Weights of a small transformer language model.
Size: 4 heads of 64, MLP 1280 tanh GELU.
Architecture: LayerNorm before each block, learned positions, biases, tied embeddings.
Training: a variant of Adam for these matrices, 6512 steps.
Each number is 128 + 24 x the weight over its row's rms, rounded and kept within 0 to 255. Layers, rows and columns count from 0. The size above them is the row's rms in percent of the matrix's.

# layer 17 attention key, 256x256, rms 0.0493, rows 254-255, columns 96-127
size [109  90]
[[143 114 126 114 126 135  78 118 158 160 159 145 125 127 152 122 169 113 146 134  98 103 109  92 144 128 148 149 129 111 136 134]
 [129 111 151 146 177 147 122 112 112 154 132 108 159 110 134 149 126 115 129 142 139 154 119 155 119 137 136 147 148 137 141 135]]
# layer 17 attention query, 256x256, rms 0.0525, rows 255, columns 96-127
size [ 81]
[[109 152 145 147 153 128 136 108 123 123 135 116  81 144 123 127 127  91 103 152 102  93 136 109 137 157 153 128 141 126 125 135]]
# layer 17 attention value, 256x256, rms 0.0409, rows 192-255, columns 96-127
size [100 100  97 101  98  99 101  99 106 107 107  97 108 101  93  96 100  95  99 104 104  96 105 101  91  97 102 102  95 104  98  97 101 107 102  97 101 108 101 108 111 104 101  95 100 103  97  96 104 102  97  94 100 105 102 115 109  94 102  98 101  98  94  96]
[[111  70 167 158 124 161 143 132 166 156 145 133 140 141 138 124 122 124 133 123 135 173 128 157 138 189 145 119 147 158 138 110]
 [143 153 105 104 130 114 108 135 111 115 172 135 136 135 138  98  66 154 176 110 129 121 138 115 159 147 145 124 160 107  88  98]
 [159 133 135  78 143 153 144 133 112 103 141 146 173 126 127 119 139 123 139 106 119 173 147 126 125 148 110 147 104 106 144 151]
 [123 153  97 152 107 124 116 134  98 162 132  88 122 118 112 172 157 105 123 129 132  91 143 113 123 136 134  65 108 140 102 151]
 [134 131 183  90 139 119 106 120 160 147 164  77 118 145  63 169 135  60 112 120 121 146 138 123 156 132 114 109  99 105 167 163]
 [183 109 130 136 115 107 158 134 144 169 135 133  98 104 164 182 117 108 129 106 104 113  84  87  90 131  72  97 126 140 141 144]
 [ 90 163  80  97 100 148 123 112  84 149 119 137 135 126 121 132 135 150 119 144 126 146 140 104 135 164 132 157 124 139 104 106]
 [178 141 129 104 114 153 114 140  87  73 133 145 177 116 155 153 119 135 132 127 128 120 132 147 141 131 159 127  99 115 130  92]
 [138 120 140 164 151 120 123 111 136 146 149 152 138 135 122 145 100 152 150  88  92  98 149 117  98 118 133 109 149 116 127 111]
 [130 165  56 135 143 119 137 122 127 109 128 125 119 102 140 127 135 114 135 157 134 128 147 122 173 100  86 143 136  50 127 129]
 [141 119 103 137 129 128 169 107 128 141 134 128 113 138  96 124 165 138 150 103 105 118  90 138 137 114 110 109 120 107 132 157]
 [131 123 149 126 114 136 119 147  80  82 142 144 127 116 114 125 145 140 121 131 128 128 111 102 190 120 148 118  97 152 156 164]
 [136 132 136 130 100 113  78 121 142 154 130 148 128 127 125 123 111  94 113 151 143 126  64 139 125 122 101 129 126 123 103 112]
 [109 113 152  88 146 111 125 123 114 106 109 128 109 111 138 147 119 167 102 148 183 168 128 131 110 112 172 166 112 144 139 120]
 [139 129 138  97 162 153 139 132 128 106 148 134  95 117  66 104 137 110 150 143 122 104 138  70  88 147  90 129 122 129 151 144]
 [155 119 110 123 154 133 152 141  96 135 134 152 123 102 136 136 146 174 139 103 127 157  95 115  96 122 149 152 103 132 112 150]
 [101 113 109 117 141 141 112 106 141 145 112 127 148 142  78 147 131 156 162 102 107 110 112 142 124 122 138 118 134 138 118 127]
 [ 99 147 122 126 142 145 146 122 177 129 108 129 109 122 145  77 178 179 122 146 163 136 159 133 121 118  92 124 137 149 138  81]
 [129 151 126 160 139 133 114 135 133  91 184 108 136 112 152 124 150 117 148 100 109  91 162  91 123 128 134 136 121 130 122 103]
 [123  97 130 130 110 143 156 107 112 111 117 143 104 142 128 151 127 185 126 130 151 175 141 132 172 111 150 152 116 128  92 130]
 [119  84 122 142 128 138 131 174  81 169 167 137 124 136 124  84 134  74 134 155  84 169 124  99 120 139 117  80 159 158 136 134]
 [122 110 118 160 116 128 144 151 131 124 130 145 108 125 152 129 165 144  75 112 135 139 128 170 108 128 162 137 114 153 118 161]
 [ 86 117 107 159 115 128 167 133  88 146 102 168 125 102 147 123  94 168 133 126  94 133 155 132 127 130 115 129  93 163 107 109]
 [133 123 113  76 142 110 132 119 120 111  93 110 163 134 116 130 112 166 106  95 154 158 119 141 163 121 176 119 119 149 127  88]
 [118 125 107 114 133 119 111 123 128 128 155 130 112 154 116 141 147 134 144 117 157 189 166 122 119 161 144 173  84 138 133 132]
 [144 110  98 146 138 121 152 139 132 150 180 134 131 126 114 111 130 155 133 150 169 151 133  99 121 140 130 100 151 174  92 125]
 [150 139 167 144 127 129 124 102 151 117 136 114 144 130 138 140 112 173 189 151 101 117  75 165 158 121 152 158 183 142 116  97]
 [119 131 141 169 142 137 112 133 171 121 119 146 117 108 153  82 122 145 124  81 100 153  98 116 150 110 138 139 108 134 140 137]
 [136 122 180 178 132 146 123 125 127 203 131 107  96 129 153 142 124 114 108 161 156 133 111 150 119 136 158 121 143 107 123 105]
 [147  87 163  98 109 146 120 134 142 112 142 131 109 123 178 116 127  85 123 177 113 132 168 178 159 178 138 121 130 109  77 130]
 [117 133 116 159 137 158 143 137 130 140  95 170 105 150  76 116 158 138 106 126 119 116 155 124  98 123 128 104 124 101 115 171]
 [183 133 120 161 122  82 155 121 136 130 116 135 118 115 131 148 168 179 128 142 163 164 136 138  93 146 173 117 123 138 105 125]
 [165  78 115 132 137 161 130 150 128 189 123 129 135 146 142 127 108 131 111 136  96 166 102 195 133 137 139 147 142 138 149 136]
 [ 73 105 160 112 115 161 145 109 131 154 104 139 117 120 139 124 135 167 118 106 121  81 157 135  94 150 136  97 124  86 110  97]
 [150  97 100 123 110 143 101 132 109 111 166 138 117 115 125 139 120 159 159 133 131 165 140 124 173 111 141 145 125 140 129 172]
 [109 146  91 113 152 116 168 122 147  79 116 101 137 113 111 163 184 115 103  86 176 139 157 128 148 152 136 127 158 125 112 143]
 [ 89 136 152 120 100 108 158 122  85 101 122 161 145 124 124 154 136 142 123 142 108 139 124 148 116 136 138 133 133 132 112 152]
 [ 70 166 109 142 123 113 115 157 153 103 108 110 113  96 133 106 133 211  83 144  88  74 167  82 131 127 114  57 119 145 122 113]
 [125 153 153 131 128 139  65 104 118 166 120 169 124 118 114 165 138 114 150 111 102  86 103 194 170 111 116  98 151 129 139 158]
 [120 108  87 143 150 101  70 133 145 132 170 129 129 136 125 108 137 138 109  83 139 175 139 106  99 126  91 118 166 127 127 114]
 [149  86 106 107 134 111 138  84 117  39 145 106 133 109 148 163  98 178 137  97 156 140 129 107 136 108 130 165 167 146  83  98]
 [148 108 105 124  98 105 159 113  87 148 121 150 137 119  93 127 105 117 148 135 157 156 118  97 147 146 172 151  76 132 135 102]
 [131 103  74 130 151 119 111  88 127 114 164 130 124 144 161 122 109 120 121 132 141 165 118 168 151 143 139 105 189 168  98 112]
 [118 117 155 149 143 122  97 150 123 127 165  97 162 109 155 118 104 120 118  92 139  85  99 145 107 170 132 109 146 144 115  88]
 [108 159 157  95 160 146 125 151  83 101 111 156 101 127 142 118 189 138  90 141 133 156 100 136 144 142 131 151 114 179 103 109]
 [172 118 100 120 128 119 153 119 121 111 184 111 135 156 139 193 114  99 139 136 164 161  86 127 151 175 167 135 107 165 125  91]
 [101 122 110 138 103 124 124 143 160 131 153 108 196 135 133 135 164 153 101 147 107 115 120  99  71 124 120 117 100 136 168 173]
 [131 116  99 113 143 137 114  38 119 104 137 140 154 110 124 121 125  84 130 140 115 152 112 138 133 132  99 156 139 112 160  96]
 [110 112  90 107 118 143 126 134  78 105 145 136 118 141 132 134 134 128  91 123 115 133 113  97 142 125 131 161 117  99 136 129]
 [135 102  86 126 135 138 108 135  80 127 110 133 146 100 128 111 126 133 131 138 120 116 104 107 149 118 128 157 110 165 150 138]
 [123 101 128 148 137 139 123 127 130 165 118 110 122 115  46 145 133  80 125  85 143 161 122 105 118 157 107 161  85 119 174 154]
 [171 126 107 144 145 109  94 125 136 128 153 114 134 144  87 142  94 156 142 163 177 164 130 127 150 132 129  88 130 142 103  94]
 [ 96 110 110 179 115 161  92 137 163  77 135 136 157  93 167 130 128 117 128 156 122 106 149 138 114  86 134 125  95 119 112  64]
 [126 118  84 159 148 149 138 125 162  70 125 108 142  89 123 102 116 126 105 129 147  84 156 104 148 116 119 158 115  67 125 111]
 [ 78 177 140 129  95 121 157  78 116 144 140 126 145 116 143 105  91 155 143  94 115  92  90 148 147 133 115 188 110 149 116 128]
 [122 109 140 164 147 132 128 106 154 138  82 135 131 131  68 111 124 156 155 137  97  83 114 108 102 151 109  96 120 109 135 109]
 [137  97 154 141 144 134 125 110 140 144 130 157 133 130 141 114 140  99 126 143 129 173 103 172 136 131 135  89 129 162 116 215]
 [123 127 139  93 124 145 163 117 146 118 120 114 105 154 155  94 123  96 132 168 158 142 106 159 141 123 158 128 106 125 110 217]
 [145  72  84 117 153 159 157 135 103 154 154 157 143 143 145 152 103  70  94  95  93 127  92 167 184 131 105 132 177 115 134 135]
 [106 119 140 138 178 124 125 125 106 108 160 129 138 120 117 128 126 112 149 140 137 177 112  95 127 117 119 149 117 140 146  81]
 [123 108 168  85 155 134 159 129 103 149 106 104  94 133 154 146 120 127  97 137 137 150  88 119 146 132 116  95 142 167 119 146]
 [161  94 134 126 107 103 111 112 122 168 133 111 137 115 134 140 114  92 173 141 139 126 112 116 128 153 152 140 144 130 145  85]
 [152 135  96 126 163 170 103 111 167 163 119 118 122 122 128 132 146 151  69 115 123  98  58 118 155 142 155  99 111 162 133 116]
 [152 115 134 130 109 136 125 126  92 135 137 102 116 104 158 107 134 136 101 138 103 152 131 103 170 157 141 181 127 148 108 125]]
# layer 17 attention output (transposed), 256x256, rms 0.0949, rows 192-255, columns 96-127
size [ 97  98  91 101  94  90  99  97 103 102 103  92 109 100  86  94  97  92  97  98 101  93 100  98  88  90  91 105  81 106  91  96  98 108  95  93  99 101 101 102 106 102 101  92  98  98  86  92 102  98  97  94  96 101  99 111 109  84  99  95 100  95  89  89]
[[122 136  77 170 136 115 123 115 131 107 117 148 102 111 133 131 174 138 131 123 147  85 168 125  95 104 102 166 128  95 100  96]
 [113 101 119 184 130 136 144 141 178 125 121 129 144 112 141 141 138 144 119 135 128 102 162 118 133 139  92 122 143 154 159 123]
 [112 145 123 118  96 104 122  87 118 155 175 110 127 142 139 110 118 119 128 151  91  89 107 115 125 123 138 154 128  94 119 159]
 [116 121 112 128 177 129  97 163 139  92 104 158  97 115 129 128 106 110 125 139 129 154 147 130 133 135 145 172 177 135 144 126]
 [126 122 121 179 131 141 109 167 119 143 111 156 103  88 181 135 114 143 146 100 139 120 100 142 128  99 136 112 134 118 147 105]
 [ 79 124 158 137 149 147 120 124 132 141 125 117 145 117 120 114 128 130 117 159 135 122 164 138 125 120 152 156 146 112 137 142]
 [154 129 159 137 174  85 131  86 164 124 185 109 156 141 136 114  92 159 123 160 137 125 162 110 107 122 121 170 147 137 174 136]
 [100 104 124 131 123  93 156 129 150 107 121 118 122 120 106 106 135 157 137 143 108  97 137 175 120 144  78 100 124 125 110 123]
 [112 157 136  82  91 121 107  99 132 136 111 148 134  91  97 119 145 115 154 165 147 102 120 193 125 119 145 115  91 125 112 147]
 [134  93 149 122 129 139 149 127 117 133 139 110 170 130 136 113 110 170 120 103 114 154 101 130 111 156 146 159 121 139 169 121]
 [101  98 115 128 111 135 128 161 113 157 109 142 172 110 161 108 149 128 175 109 128  78 126 127 133 129 104 152 124 115 130 136]
 [120 116  91 120 143 136 124 185 152 115 129 147 102 138 105 148 118 169 109 161 130 130 104 107 115 131  85 143 172 114 120 107]
 [130 119 138 126 165 126 135 121 126 118 139 128 119 142 150 143  93 137 118 166 157 146 199  97  98 136 142 143 130 144 172 144]
 [136 155 128 126 129 131 110  61 136 166 148 129 133 139 124  97 130  85 106  96  44 149 115 104 133 140 126 155 126 119 150 115]
 [146 168 109 105 106 126  98 134 120 134 125 145 101 132 130 150 113 172 171 123 106  87 110 123 163 139 155 126 153 147 106 124]
 [129 152 152  91 118 147  90 116 126 112 120  95 151 120 121 143 143 111 118 184 110 153 124 148 113 118 119 106 194 166 134 101]
 [111 138 146 107 113  90 144  90  96 203  99 114 155  86 155 155  96 105 128 111 121 130 148 160 125 110 153  91 106 120 145 123]
 [149 114 114 132 123 140 144 114 118 134 123 127 149 116 135 133 125 126 125 113 134 132 160  99 138 153 170 142 127 109 116 134]
 [119 113 154 122  98 139 116 121 136 174 106  80 179 119 142  90 102 104 137 147 139 132 116 139 125 108 106 158 140 142 128 103]
 [134 105 109 122 147 136 134 146 120 136 127 115 112 127 119 124 136 156  85 122  80 135 117 143  94 166 118 132 150 156 109 101]
 [130 160 124  92 155 120 137 131 137 130 138 122 104  94 118 159 148 183 144 114 166 100 143 146 115 147 120 140 114 106 154 107]
 [146 136 161  97 159 151 136 117 135 130 117  83 143 111 131 130 103 120 149 141 120 154 112 130 129 114 114 133 106 148  97 151]
 [141 107 158 129 133  99 112  77 123 137 150  96 153 114 159 113 162 106 148 158 160 119 132 182 132 129 103 116 112  98 141 163]
 [112 136 117 141 134 122 122  89 127 143 196 113 131 140 135 124 158 126  94 129 134  80 165 100  90 138  80 155 155 125  97 118]
 [151 160  98 149 128 136 140 116 139 108 161 141 100 117  97 138 100 154 149 142 133  66 136 121 119 107 103 146 175 140  77  97]
 [ 92  99 165 124 118 127 121 121 123  99 116 104 132 140 158 123 133 107  80 145  77 124 128 129 141 123 173 150 114 143 173 113]
 [103  80 102 134  93 119 130 167 127 110 109 153 128 148 139 138 105 115 102  93 184 114 179  98  97 111  96  99 117 143 104  87]
 [129 139 124 110 109 148 163 157 121 120 102 137 141 193 113 140 131 107  99 121 145 136 123 114 117 114 137  97 127 123 116 110]
 [150 165 104 124 168 110 100 144 167  93 106 163 118 142 106 139 109 132 137  95 136 103 165 108 118 120 129 122 134 133 107 114]
 [ 93 143 103 157 147 118  94 128  81 153 114 144 107 176  99 103 135 137 115  79 128 157 113 128 132 121 172  86 147 139 154 173]
 [118  96 154 102 137  98 112  85  87 166 124  91 160 112 166 127 138  94 149 107  66 140 101 130 145 128 170 143 116 137 166 142]
 [106 202 166  59 154 152 118 132 122 152 161 129 148 129 104  90 102 111 122 147  96  91 100 121 132 110 165 134 133 136 136 119]
 [116 192 125  97 132 130 131 141 146 119 135 150 108 109 102 154 151 179 141  85 141 110 142 108 112  96 138  91 130 107  76  98]
 [149 104 107 140 168  85  81 127  97 151 128  96 142 142 127 104 127 107 131 163 118 146 136 130 135 131 135 121 131 128 142 135]
 [126 140 127 145 151 166 163 114 147  96  97 150 114 137 101 115 107 128 107  92 139 126 119 150 100 109 116 124 153 122  95 117]
 [124  78 159 145 128 125 107 110 100 192 130 119 175  91 161 136 116  91 116 120  74 121  87 130 120 100 123 164 108 113 138 108]
 [136 136 133 117 175 116 102  96 134 145 150 112  96 155 151  98 113 119 109 117 109 140 152 153 118 140 100 111 124  99 143  88]
 [125  64 148 127 117 118 131 133  82 161 106 103 166 131 154 124 139  86 125 126 151 189 112 153 154 147 134 140 124 111 170 163]
 [132 110 119 149 120  99 151 139 150  85 111 142 125 148 159  86  97 117 114 158 127 123 168  88  96 137 167 128 105 133 137 147]
 [106 113 134 115  87 159 164 108 151 161 132  96 153 128 107 146 119 153 142 135 125  95 131 154 105  94 153 132 129 140 115  81]
 [157 166 162 112  99 147 139  94 152 154 174 128 132 131 123 108  74 116 139 139  86  98 141 143 113 126 116  82  89 112 138 103]
 [ 96 126 140 131 142 140 100 138 159  92 170 115 127 104 118 108 134 129 166 107 121  73 132 153 121 111  79 157 153 121  95 152]
 [105 144 132 127 124 135 123 129  84 104 127 133 112 140 112  82 137 148  88 129 134 132 145 103 102 131 138 166 155 139 144 122]
 [130 106 132 126  71 122 135 127  98 188  94 114 132 142 116 118 110 109 149 148 136 150 165 130 146  93 140 104 105 121 126 117]
 [182 119 134 112  97 121 150  65 126 132 148  97 154 155 144 128 129 111 149 152 124 111 143  90 124 116 126 131 118 106 171 136]
 [127 149 136 141 145 143  98 170 131 123 122 135  88 110 101  96 159 166 102 163 109  96 102 112 106 113  85 123 157 128  79 100]
 [102 123 136 131 108  90 100 104 110 146 124 124 111 124 121 118 134  69 160 134 143 132 111 153 143 143 141 136 105  99 138 121]
 [115 131 110 172 113 147 147 154 151 107 126 155  68 156 104 117 103 166 129 106 119 116 158 117 112 131 148 102 116 159 111 121]
 [172 184 147  92 114 107 132 121 129 130 128 136 117 129 102 124 116 173 133 122  90 115 114 130 100 143 118 147 138 133 131 135]
 [137 126 123 131 105 117 119 133 129  79 127 138 109 183 110 141 146 150 128 159 147 159 129 119 109 126 103 156 162 123 137 133]
 [132 171 114 125 141 147 138 180 147 140 116 159 138 122 143 135 117 158 174 130 123 104  78 136 147  86 149  99 122 131  86 104]
 [128 148 151 143  89 149 143 131 172 107 109 172 129 118 108 109 128 136 129 118  96 116 123 151 109 106 136 180  87 118 155 135]
 [ 88  97  96 111 104 141 164 120  90 117 111  77 145 137 121  66 129 164 113 135 126 150 130 123 116 161 129 125 150 126 154 154]
 [145 147 129  98  89 118 132 120 101 154 131 140 131 151 135 117 135 167 110 129  85 178  99  81 137 137 121 136 136 158 157 157]
 [183  74 130 129 156 106 146 140 125 118  96 116  84  87 132 164 147 114 121 134 125 157 192 102 137 131 101 108 156 168 114 128]
 [131 100 100 161 133 125 141 151 136 148 121 148 144  99 129 164 140 135 135 115 164 135 127 134 159 103 112 118 114 132  96 157]
 [126 122 114 117 147 129 112 178  60 154 123  89 104 168 137 126  97 119  98  94 150 126 121  93 128 125 141 137 133 100 137 106]
 [123 145  96 159 121 126  78 171 120 140 142 147 108 114 101 170 132 126 123  84  94 116 165  98 160 116 105 104 132 150 117  98]
 [136 169 109 144 108 148 123 157 162  68 105 121  95 125  93 121 152 177 134 136 159 105 169  94  93  97 151 130 141 140  73 130]
 [138  84 111 119  81 140 138 117 123 136 104  94 158 161 121  98 116 101  97 113 126 147 127 137 150 151 124 160 105 127 111 151]
 [135 131 103 126 136 146 112 195 153 145 124 170  91 142 133 170 144 115 125 123 142 124 119  97 140 118 111 122 127  93 122 131]
 [109 151 120 117 150 159 132 165 150 114 111 132 104 146  95 115 122 159 138 133 144 116 158 129 108 134 110 110 111 134  80 101]
 [ 95 107 113 155 115 143 168 184 117 140 103 137 102 101 124 152 165 139 148 132 110 124 135  94 125 120  98 157 144 122  94 135]
 [141 159 127 142 156 152 156  97 146  96 141 122 139 159 103  98 106 156 112 111 119 115 159 152  86 121 124 135 167 134  93 139]]
# layer 17 MLP up, 1280x256, rms 0.11, rows 0-34, columns 96-127
size [ 99 101 106  96 104 100  94  97  97  97 103  94 102  97 100 102 103  92 103 103 100  99  94 103  99  95 104  95 100  98 105  96  98  90  96]
[[117 117  91 104 139 144 181 165  95 101 144 132 112 110 153 114 124 100 125 146 110 127 128 131 123 133 160  94 118 112  97 128]
 [148 121 150 137 129 143 143 117 117  93 142 129  83 140 122 163 133 142  83 142 136 164  91  98 151 116 136 146 135 129 115 144]
 [130 148 156 118 101 149 205 120 158 101 133  90  96 178 160 124 148 105 131 117  96 147 135 134 108 177 122 127 136 105 121  83]
 [119 108 137 136 139 112 120 117  88 107 124 109 151 150  99 138 156 165  98 163  66 135 172 118 113 173 136 122 128 142 122  92]
 [114 161  68 110 104 136 156 127 134 125 115 129 127 191 128 111 133  96 138  83 155 123 101 159 132 118 145 160 160 130 127 114]
 [149 100 171 142 136 161 148 135  90 124 117 112 110 137 174 128 129  99 148 171 144 106  87 102 112 155 179 102 140 113  93  94]
 [125  82 129 127 116 131 151 100 121 136 154 134 117 122 120 131 164  79 135 175 138 102  91 130  95 130 126 101 146 123 120 142]
 [104 170  94 142 106 136 147 101 133 126 145 125 128 128 152 147 145 141 131 104 124 185 129 128 107 128 143 164 144 125 136 141]
 [147 142 137 173 110 109 107 110  95 138 110 100 115 192 104 141 169 164 118  95 111 118 138 111 102 143  95 138 116 177 128 144]
 [115  97  94  96 172  76 124 156 135 133 105 134 149 122 137 182 117 112 109 107 113 116 130 150  65 152 151  94 135 128  90  75]
 [130 107  62 120 136 125 152 112 126 121 147 147  96 134 131 109 135  92 182 149 127 105 140  91 136 113 158 136 122 158 124 119]
 [131 112  81 111 143 104 123 106 137 168 113 131 128  88 122 168 135 125  85 152 164 132 139  98 137 111 113 149 185 155 148 119]
 [ 90 125 141 133 133 117 138 174 107 109 142  87 113 160  98 158 104  87  97 114 131 117 124 119 104 118 107 149 144 146 120 148]
 [123 132 138  89 121 101 160  75 126 122 132 151 158 125 129 112 167  94 112 145  86 103 137 127 102 141 134  88 135 132 121 176]
 [ 80 122 130 119 153 139 138 130  64  86  93 137 134 126 154 119 136 144 133 116 119 121  76 126 112 138 133 141 110 112 136 164]
 [139 129 114 118 103 131 134 140 125 138 122 165 107 150 140  79 143  95 158 113 109  85 133 120 129 167 133 171 111 154 139 121]
 [110 117  93 148 155 126 116 148 134 132 115 131 127  97 153  99 130 119 107 106 101 102 133  74 139 131 125 115 110 104 142  88]
 [145 104  95 121 113 122 132 110 131 152 125  98 120 143  74 132 140 110 128 131 147 115 107 118 120 135 100 117 119 123  74 127]
 [112 155 114 150 163 142 106 104 132  98 106 111  94 132 106 163 123 116 101  98 127  89 118 105 150 154 148  96 160 106 149 160]
 [112 136 167 116 147 147 116 102 143 123  99 138  99 128 146 116 126 135  74 127 128  98 140 117  85 151 124 117 143 105 132 125]
 [162 111 132 106 118 130 164 109 114  97 117  72 131 166 136 133 139 163 154  86 123 144  62 115 105 129 101 137 148 146 111 135]
 [116 142 104 155 138 119 145 134  99 111 131 124 100 207 155 142 149 108 109  95 131  78 119 140 102 128 183 115 113 167 122 136]
 [105 108 124 124 131 145 137 126 131  99  67 112  84 143 158 162 102 143 122 118 127 156  57 126 129 135 167 153  88 115 101  97]
 [135 121 111 123 115 105  96 138 142  92 129 101  98 115 171 114 103 100 139 166 130 105 119 145 117 134 106 125 153 162 101  96]
 [105 112 120 117 153 121 186 125 170 121  57 112 117 119 129 132 172 164 107 120 137 112  80 127 148 150 128 171 143 158  70 100]
 [ 85 138 136 154 149  99 103 145 121  88 112  95 144  98 147 119 142  96 107  77 129 125 111  99 115 157 134 138 113 178  97 119]
 [142  85 116 121 110 180 120 134 127 186 117 106  97 118 102 136 127 111 145  95 144 126 145 110  65 146 146 106 142 126 107 136]
 [106 125 145 130 139 123 143 143 140 140 103 147 128 132 113 133 165  79 131 109 119 140 132 110 131 190 121  66 116 124 112 124]
 [164 102 128 113 176 123 156 113 129  91  72 117 151 165  94 122 130 129  97 114 120 114 139 104 140 143 131 167 172 122 109 146]
 [144  83 137 151 102 110  95 131  83 138 101 137  97 133 143 117 125 139 134 142 120 126 120 134  99 185 153 132 140 134 134 144]
 [179  82  96 160 112  93 113 155 115  64 137 122 136 101 110 173 178 136 109 164 153  93  79 131 119 120 147 140 132 118 114 134]
 [152 146  80 130 129 103 167 105  86 115  84  93 125 167 138  98 174 152 110 100 144 153 123 150 130 168 162 148 133 126 101 129]
 [101 135 105 141 153 149 130  77 114 150 105 105 136 157 148 154 129  64 114 165 130 121 129 159  91 156 153 109 138 183 103 134]
 [ 85  98 106  92 134 193 168 140 149 112 131 123 119 135 129 107 119 117 118  99 134  94 125 132 129 184 128 157 122 117  93  93]
 [ 97 134 122 106 111 119  80 129 122 166  98 146  86 152 125 123 143  86 132 156 109 120 119  95 128 143 132 121 110 192 118 122]]
# layer 17 MLP down (transposed), 1280x256, rms 0.115, rows 0-33, columns 96-127
size [115  98 113  94 103 103  91  92  91  91 106  89  94  92  97 109  96  81 100  99  96  94  96 112  96  97  96  94  99  98 103 101 102  84]
[[115  94 120 164 115 154 115 120 122 151 111 117 104 107 104 146 111  94 100 154 148 138 117  99 133 164 120 129 125 115 147 173]
 [138 125  89 113 182 132 118 136  86 103 115  92 105 132 133 162 110 128 150 133 167 114 179 157 141 142 146 117 113 167 142 113]
 [123  92  99  85 152  94 119 137 105 171 132 181 148 135 154 135 128 153 137 113 162 102 121 145 156 122 133 135 136 128 159 132]
 [123 122 138 129 136 124 124 129 124 164 121 111 106 115 150  85 107  59 127 129 109  83 137 161 145 159 102 134 185 132  91 160]
 [ 78 154 129 160 165 133 146 138 103 129 120 164 136 104 136 161 134 180 102 115  75 162 155 129 135 134  90 125 147  91 114 119]
 [110 116 130 139 132 123 106 126  93  86 131 147 154 121 126 153 152 127 142 114 142 130 148 143 114 128 131 122 120 161 125  97]
 [110 144 127 114 121  74 171 142 133 120 132 137 139 126 116 119 181 103 120 124 113 132 157 118 117 129 151 134 110 130 153  89]
 [ 78 162 120 159 103 131 157 178 157 143 134 131 137 116 131 100 148 113 135 138 178 137 118 132 127 113 112 143 156 117 165 141]
 [128 142 113 131  91 120 154 181 137 143 120 132 144 118 143 120 109 144 120 147 101 152 110 131 150  85 140  96 139 120 127 175]
 [106 160  98 115 108 169 169 105  99 124 122 164 157 116 118 183 132 162 133 124 132 124 110 132 164 151 127 132 148 135 167 130]
 [ 94 164 101 135  94 147 124 163 144 137 144 133 125 122 132 137 109  84 120 145 181 120 166 137 139 126 124 146 117 144 144 113]
 [142 212 170 150 150 153 131 138 124 105 141 129 108 150 118 105 147 113 171 155 123 149 150 120  98 170 123 157 167 136 132 131]
 [124  80  93 173 154 116 135 119 129 128 138 118 120 102 128 139  94 151 168 108 179 126 101 163 108  97 130 175 114 133 119 118]
 [140 157  82  78 137 121 140 110 102 106 121 118 121 123 161 135 180 150  86 104  91 113 156 108 161 119 150 133 122  88 151 117]
 [148  87 162 124 147 128 110 145 150 124  91 112 150 130 154 118 131 125  70  85 159 129  97 129 147 116 131 123 183 110 125 159]
 [135 136 141 130  99 148 119 147 114 124 139  84 109  95  88 116 151 108 115 131 116 133 141 145 122 136  99 116 138 125 102 113]
 [108 109 129 140 108 126 106 101 115 128 132 148 161 136 113  99 114 113 161 154 132 130 140 107 129 174 148 150 119 165 152 121]
 [138  94 120 143  92 142 120 180 103  85 129 112 133 134 183 113 143 176 124 128  86 146 114  91 161 126 127 160 104 138 170 110]
 [129  68 168 150 154 115 143 155 147 146 147 147 105 126 151 141 110 133 127 145 126 128 152 147 138 144 163 132 145 194  99  97]
 [158  78 201 117 130 147 124 111 131 134 122 127 110 121 115 130 127 120 131 129 106 134 116 116 145 145 150  79 147 183 127 142]
 [133 142  99 139 112 158  73 135 158  89 105 132 134 149 132 122  85 125 114 148 118 136 124 136 111 146 168 113 142 104 153 133]
 [132  83 138 102 126  86 151  98 114 135 135 127 136 140 122 104 119 134 167 130 154 124 165 170 141 110 136  95 159 101 124 128]
 [138 146 122 115 145 134 139 111 104 123 115 129 108 144 147 106 158 139 116 175  80 104 113 122 110 138 132 148 153 180 132 122]
 [ 91 116 160 134 119 105 116 142 173 159 151 109 140 114 157 151 104 164 137  99 135 139 157  94 142 158 152 118 137 116 158 128]
 [134 131 128 159 145 149 130 112 112 115 161 103 115 175 132 108  88 122 131 128 111 142 164 121  89 137  86 107 124 115 142 104]
 [149  91 122  96 156 153 143 112 112 124  87 101 114 117 136 133 154 162 137 144 167 175  97 143 133 111 140  88 138 122 154 148]
 [174 114 161  69 122 147  64 149 166  85 131 102  81 118 132  92 124 113 137 128 133 140 132 138 125 132 100  99 129 166 110 172]
 [134 127 111 126 116 144 113 146 115 135 152 155 136 141 135 167 117 103 122  89 131 131 111 161 144  50 160 150 163 134  89 159]
 [156 138 109 121 127 119 151  96 124 109 116 117 162 114  90 106 113 113 113 101 113 137 116 148 171 151 141 147 105 114 100 136]
 [150 115 145 121 114 114 159 145 135  73 138 138 181 126 142 131  92 130 144 111 102 166 104 122 140 167 133 117 112 110 139 128]
 [112 146 170  99 159 133 119 134 125 129 106  97 123 121 164 158  49  89 115  89 146 135 158 142 123 112 127 142 117  82 156 137]
 [152 117 126 128 132 124 138 156  81 145 122 148 125 110 146 116 163 127 118 105 115 125 163 111 157 132 110 115 137 139 147 153]
 [ 90 143  84  88  97 144 120 128 109 138 114 165 127  93 132  85 160 137 128  94 135 105 132 125 135 129 134 114 135 124  99 177]
 [174 112 150 138 157  64 130 124 118 139 133 129 171 100 160 164 110 127 106 141 128 104 135  78 128 118 146 102 121 125 109 162]]